config.toml
hidden_size = 160
optimizer = "adamw"
max_steps = 7613
Each number is 500 + 25 x the weight over its row's rms, rounded and kept within 0 to 999. Layers, rows and columns count from 0. Numbers have three digits each. The size before them is the row's rms in percent of the matrix's.

# layer 5 attention output (transposed), 160x160, rms 0.188, rows 94-102, columns 0-79
101:512541533488515474532536510488489538477501501429515516516552488506498499488487489462495497447500521510517537531495498456483501499420518497480538480482516546528531500495502471489478459509537497507473471499504463532470464498529513569469511515
091:497492486554485491498499476504525506539498515467517470488455485479557514482511449519492472501466506514501562519508489489508526507457506489534476456536485510507491512533514508489498528500522477519520513526450474485522517507510530506434462470
095:511528536524532519506502500535519507510478495509452507499468518490501509519525519526519515508514442510496474502485477514491479529496532524482548544484517475498472498497444502522496520478529484486518473475498445527521489513506500510470501536
099:489512476491465511462505503496509464502493530519506488480477415461493456519488469516508549495507474481523563454523514529511514487525494471483496513524517474515497514523488533471531492516488506566490477491495456464505475466484420510452518491
098:521508496485510495547471455456509515479459530514517510504517494488485501489468494484481536517491471490504488470544507523529474530485472524454480506487523547517508515474536516488456513521537517530518491485469548529572563505522524488514504467
114:471481522494577485483507532542532480494470499460474499504504520492523518509501522487488469502497557479502504520520486541485474553481521549499497530501460492488501491553479445505545504456505502522520526484478486517485510486542549500495436500
122:496477530488485506456464495444475479470511471506527489455514502493513460484455497526544476498516468512528509531486486511519525475492522468474544460487517508503521483468490503521514520539482514454550522537517524517456478531488482508521500513
105:519490484508466484501549477486484501476507495544549470493450456448530492506510497518505506497462529508506544496542509509481506511482460496487493493487489480534489480511489505536501463504511508544487480514487460517516475451527460519472498490
097:496471501498449498520506527496520471529492460536486495513508498481522483486518498517501478498471519515455569501520493471533492448487526507510510510525531481465528491498520527505540515494483489530495484481504497492500532529456468488539488520
# layer 5 attention value, 160x160, rms 0.182, rows 95-102, columns 0-79
072:476494553516482517493500512526509507484510520560535491504490499490499476525519508549486489496483517495542500494488470487509525515531465487504440548520443490495516544496474477454481528451507490489450536524468484504488474540478522493491496498
097:577505508531498535539484484546494443493516466517483460490554525494477494496548545494488491488509472483455490459494491510494497479477582503495535499470494479516507490495484497507493509465507496474523506467493477527535519511509515469507517487
101:482502458483475530455483490486518514504490492507511499483483466494493520497483476522500503474478497523516517467507496509523498445521465483463532519506540454488486529519454502472542490512495519488505518511506464474492504486500499524486528499
102:481498505524461489492493481456512495501464510502502486505490498481469501486486529502528509507505468518513492493540506492525482473532490530486531491504519572525480467526515528551453477522559494472544498481493516527539545514488508490502498462
104:491507529480508469512481529480526484495516518485483437469513510504525488538510568517509493521499535496511487501498492506479472571474526579493505516498485510514464495557501488486517476518506473533548508504489501563501470501510504513513478502
109:525494514517502490468461508513479488501492479487491504491487493495561509500469491464510518520512510500526502482506477504538540506474518489515512494481473508516553477490492523538449546502486537486476521507472525543503465485460511530512502497
101:462513504472470501498496491489518531517495441522539464460449471479520496502457495517523492491501523506526506500503494500499513491526456524493548513492521475482468559506486466486510507490518502505483497521537482512496496471499476459448504507
096:471496516513466489502455540531528507497510497437449561494468497486519470523519491522492529509486509521481508496525531518497534444475498482517433510563437507514504536529475507494503546479465527567504481522474487472511499472493484528507494514
# layer 5 attention query, 160x160, rms 0.186, rows 96-127, columns 0-79
102:511501548501503524480515535489492504464466520528467506511520519543457450427478469510525511499543526535528503495533456489501507523507491447482494509490489510485495509494480462459508501484492476521487491473490459462498468485543497483499485503
128:496514536468496546499530496496505539465519508580491510514487525522464503484528462506546489509475454532525497493536481514532494516507488517500492502521478492513505547528515474457484504536504497524490519465543489498536477502525525489522495537
093:452503513502556577483466488540517457453498502437488501466507485524503492501490492519524489464544519491508476505448454506452475516498528491499510494472506471492492524479467492530480512505479486499502508518424521518470493524520517482475498489
117:483473459506512480488494465502498455516480466449531484495536475496519507518476488502500510455512541447484481522490515479483512498536525512464532528473514487473453434495482530543456504452477453534507504544464479565492540538497483512466481494
131:477464435514483477505507463521475471529488448450536484462529460481516521507505502493472498466510524478489482518486511475479526505520542513477509520482530512474493445489473512539439514460494470522498486536469471556500519530489459508467501484
112:475504486529502444537513490471498507485473566467520525515477512525468506482483525495489477462454529472466480480479527477512527473512525496491470509474508504510496502460544497552505472486514539492532476490500501525463563512487495509509513512
107:502516497494497490528497491488496548443464573487528536540515519527492520500484507504448501448514514459486529477495513522521517486502520531491507515511473489512503464476549497500515526525522504483532500551508512534513511500487482530493487506
105:525516438496485492521505514502504504518502515523550495519482458482525475522504484526477494508502457466490517529544526492558486502535496513509499525506516500522470461458512542516465522480525498490496450511467504515489544472507499505487513473
097:454504474517493504478493531478492497436531500543478503523485534513527518490483499474464505499509493490493506501554507484524483469525470484503520515486475483497494522528501482489515437481481440504493518496560487481522474528529517516546498562
079:484473500514471529472518491487498475486472486472491499540515545507484570473500492465469488519453476482480498520530488503514508468497483528520525470508494529497465521530450489474476461463515479523488492496566463510498513489475541494522497530
120:501507535494497541471516508513508519487532507584464526492490524507462490473525509509528497519499456546517519461515487515510493505479477515493486509546474507513512559503498481470509512538483507474478516451517523456513454487537529471529496513
095:486526535461565547511484493497522511471502519526481536487483513543501488524507481552549465484505459534512492502494502523516482493489495510498521519499457521518538534488490471507524485499452541447514514484491537488489503503550515458500503469
093:506500533478538503516474511496533487474520544530451538539528506497537481515508521531540514523518477518519500494507513534494458494534479528484538547498504506518471496521511484476540551514518519469538509514492527461490481522521510479507497493
113:483460471511500504485531455501465476530521462458513486467510492518526520475525516491473500487493533496496457535501507424491542489511508502489490491482522519499475508479488543514478481476498496542506514485491455515482503533509479496466527520
100:527488519534478504493504482481480509529561503527501497506480491542538532451517463470483499536495509504496480522516530454501533498485470490500456483484524524516481559483502528495480471537490514539491513436540495447500451539518492502488509486
107:521517497494514520530458504531532471483455469445491474487487503443516427498475530474508493534466474519490521530490478528495495509493504512462522487497505483476536480516463465518489499497525516446526477484486525494492523471494531532524553483
112:478477499483514439511489521519506504471478500500493507524479474498473528525500477527506514424472540489523493483526510510512491495448498468520525530502497477536490476514524542477531533440456492492478493529456498519457505502481456471479495492
103:496492485531491543470504482524499481501531461505540473503455496531482467512495539428476511519499492485490494508482524481511491490531490503507511488514499504483527509485486487549496516532477504504508496501530479492502498520485525463494534496
118:538478492531469488492483508468514493480527473470468486525512483523480491495477491446490525514494508470472526531562494493474526496538467532497525460526549504463483515501504518502516524520502493511514505489496444485544459514472549515481539483
102:482523450502508502541534500476495533510469509501500503491504463493491469538480502488478470430535510499449532503512473514503498510517530540522477526511491529496509442492521502503456509464483510481457478542470498515482496483470495510503523462
114:484505506501502518486515485506487483462517490471473526443522496500524474503502542459516494512510520509484469497475508529502465496510535513499478479472518509497491507526525487472506555506485515486556530539464471470503455534475516472467512537
110:483479532520510533475516491477482477515511475485424492449460496507495502494485522489526496546496517532514465523483482493458503515485515530509517478472491541474508516541461496460512455534488519489527539478496541489528497508539499501517518512
102:506495500495496499466529475523487450548557471510573514492467495480511543530543476492511482501512537569518490488526481492493503529452483447546504537470494471484480494494449507495504499495480507510480508488508511503470499486522479478494483483
104:507511467507507472507493522500497536517494490549523490547523508555498500530505479489484512467502484485503511477489510531527494497503504490488485524524516522519499493487510483522498548483533471520490479523506464514488478549446498465470512506
116:531504482452520500463540532494491506525499481554496447453459472510488536483519452535526563490522488494537514510499520497524512494488502489481482489505494512515511503486491558505523474464505471539481485506492530468473533498511482464477475515
109:482483496497502488447529482518491518517476514536505485499510528534477541501489437522542519477515529532554508488464518490455503472455492464482477515532447510531514525490484518489528448487471456557469519488527524524495513510487464467505456513
115:493505485499486490535511488495487462496503478459448458480453456459482461521477487506536509504507486459478510533526494513480493502508493553481496484474500502486510515503519505479485475465450498494435529506463524470514504438495498537502514479
124:487510531515504547539506492503510464488519517500501487516521502491567440539498495461509481521516492522450504518498524492527509512514495522472502499533490464535487533489465448505502530508518526499525487488495462464533465490447501546510515475
111:513516456466513488514492494549526471476431477466527491471523525487527469502509474501497525481495464510512515503519505514509509463489504461494519474486501506439506508492511477533509475470507484471502489502475476542465531514456534507502514479
118:562506543492498502510469511519488548484508508498458517512544522499527492467520526490441521545478480459504491484482472482526527497504496504501489439508536536490492554500535489480485505527531528507532510510534462431522460538515540509470513544
113:541493477500487511495522515488508478527540488507479512519494494477503496516521479527477506565487466507492503484527475499515529526470459554534576487472504503463469525497487524482497524518546555475515503475502513515477517485518492517489502476
112:514513506468530479435518530504501508529485472486482489454499541477492518482519483482488548518462498525529491450487445491460504512469501455525484454514497503455509515508488485519517437505495478506480505502544482489473489508513528489490501535
# layer 5 attention key, 160x160, rms 0.189, rows 96-127, columns 0-79
098:483479467506458499495496520472483509498503509470526518527470474486487500503477536513515475515431519479477495528524496490505575506507473495487502484482510535493504481504559506495463518524479557523499482512520542490520508438497505512503484499
119:510512501539488462485479514475513515481471548462505500503489522498506469478480444500470497498510509507460516481513488479478489478524473490530501467489514504500480504526478452530479455474466453491458505495553478441521461519498523494534478511
086:504488467512462470505491502460480507482439471507561486495499454489465455507485491483521476495478483516510509539522519509501548500535459523477494516455446464494499491495535508455501486524510449488532547483522513509515503475494475529522511516
088:495491467531510464530549477499472457546521459479540491519516430490510472479484525494530462508475515505473476500500562498520510502463497499498495549503491521533508489496505533473507505491511484510537485497479516510460522504482454523515488527
101:507483487513519482523549487504498476549520479475541504488506431505523500477478516482523464530473513494474467512498571499492508502472510514460513541523519498519504475480486510491494519505500482496533475498468539488444520499506453509519476488
115:505464495520495479541544441509467498493474494479488470516496479499489490522502527489498489507486517516512458536488477494510516549510492488464490527479497512506483490495499540489531511477532515508495502477467496506516515506521514505470543482
097:512478476490503452540560510502496519488457507466479484532484487479496488486495521495497480490483515525524487534513489468489524542500469509468460502500488518512464509491501501524546494465547541510477485498501513510528497498527502514473494501
112:488529510482506482545496517529508526465541481481526516528482469452502556433492524525455474457524471478487507509525471526534520538469497498524482480530480478508560513470487499464553487496516511497514521533513487523510503488522489522470453506
102:510515483511468484477484475467552511490484497488513496562501517499483503455500501474494539504548501497501512476528489464474521453490454529529494494498509508506471467513448477508518501489481502517482555455536524450535468504527488488532461511
089:497524509526517496513477508531479532516504526450486507465511516522534475496509405506485521466545504492494508459524489506491455453502535474522495479492490467515502502532481492554540484459451481489447508538537480474491488506507498478523474545
118:511525495509509492490451513491485547485511483458471496499497526507482508496509478499458522472518513510505501479522489482529474472533509497521524465480482496485491489505512473530510469467516467517459528514556475495537464537481517486538491536
129:508551465479509509486458546479485560462540535471491509514453514512508537472490467473474532499488498502517507467514451485554490481519505466512495465467485497463507504472493464486487489504499473503452521525532486512540490500505525467509492509
122:492531520462498497484465537465489541450491532498466505521487554491487518488517467523484552453526509503513508495509497478545483489521488463533494457503462507440514513498510479524482462487507501512493484532546478507541502505503553491508490518
121:499456492523518506505529483511491458550505474509550495488531438530508502481491506472529458538487531494484462512478555478507522493475498481466500552519520491533498484514470514503494520475464483507519474488456515498454505509522463514512487486
113:486460482512499487512493503528527494555517477488546492507532445530542543484480485497520477536498526473472474504483535467501486453499492524507501519541533488521461498524479496514464520463468471514501516491501500505466495525500439519524486506
099:496473498522497521502472467515449507479532500460463491475529511499470523511503515505469534475525474511489473486542448525477484511486528514482487506498485516493542523507493529517486500535492524487487548501512464489479502506511526487466545509
109:488480512470526462518531505473477455500466504520511505516485519478478443519476496498497520489493498478533548509519493523496501527535474497496527502454493506512496483486501494509511467488499526500522460500494492546530537447516538512522483481
106:495525489505477552491454516494543533486575483515497502437513489485513478507499535493474474535472504554515484490498520513483493464498525532510511489492492490447527514515498516498538565563514483485484539488474514501475475516497442517499499498
114:442463469492519470500480504517479511515563473479505481494508452444511488476492490523493496460477498529475505496543470503485512493506493541529512495485485474495492520523533518545538512511495503510517558470517475523467474485518498521493498511
103:479524534483478461512535486494468497503528510519477482511464531497533506486508521491463499505517499493503493534520464498511529511501505477488505508483462528503470500463532505538535483473554551507500503467508476507524499504508489516469504460
114:509491528492479508505497534487492511485493518519467473486497564511436498521515500525543516497483520522507475526472510474509486508517529489483496460473463493473456490513509512487468506518534553557499494492492489543485520484516529506500509463
110:501503506490521543434492514474499484502478554541488524468510552549470491544529484484534504548480493500471527465467529507460486473511513457521494490455535514522502477530510474489439505493445494496477494487504504476488465526503519463505491488
102:502543500482496538434528528487536511517515515535509525477505519518522475497491477494525479520512492495513531438494536516489461453483519497500502491533520482512510463488489489481474478502473482466488479493480530447513512508473472490549482483
109:493494503499508500554473541532515536515502500483504467498476448448509515450458529490476536499496529519521506552496503466521531517509491524521514522526456453486488494484469530511540555502528495525532510509482477537487516476510453537497502474
116:533504494532471529529458492536494469502527484519531457507483455483515519468526532521497470520461459450501509487488488495518521502488529493527554495514491503509542470522476499464462534495481510466562500495469483555517506502519468506488485506
104:557535478517483522498514504499511497527472482521505490519520492551532475521499500454513475536479519467530552488472516482501503480495498496529550515494520510528488465522494499492484530491469459466506489485461526513539497480498510508536494486
114:522497502499473445481504452508481466493552516514492517536504532489519505493523491527491492491527493479491500495534433547462490482517505474507521503425492552488491510507525504508506460499464507490494511443532470531502498479530498484492511527
125:459483547518453498547482540507508537510498455483493547522514503465505508507513488529494494460519486541518483537498498485512470505489475498513448500507481472502492510513491533522501454518535531539482539490527530490494471497522470507507503487
106:520481512525456483525454471557465506479526496478475464501490466503466485481470516514520502456474478482507480516524465513531528513498524500465496491490450500464535513504525542465483520510498528500497543505480485518534529481477559519464535479
114:459464488514513484543467495492505490512476461478507450492479484488470551473481479506499490507501517492486458539486516479512558506523487525499498480552499490460510553522487493559482517504502497544485495511499499500430493522491525499493533507
107:425478484475534482507487489522490505470489546512511515481492474469495548439484498497530486491510469527480519467516482538507517518506499514497473470514515516519576496494511485480501486451448485497515478522527518483509501496477556504484494504
105:505510508525501523469478469507466476503512507519482444448488489549487483506498483469533488536491504452492518471461510480501522477508505513474561491503500506450497514538512480508446541511465486489491498486457482481494518527450504505533575481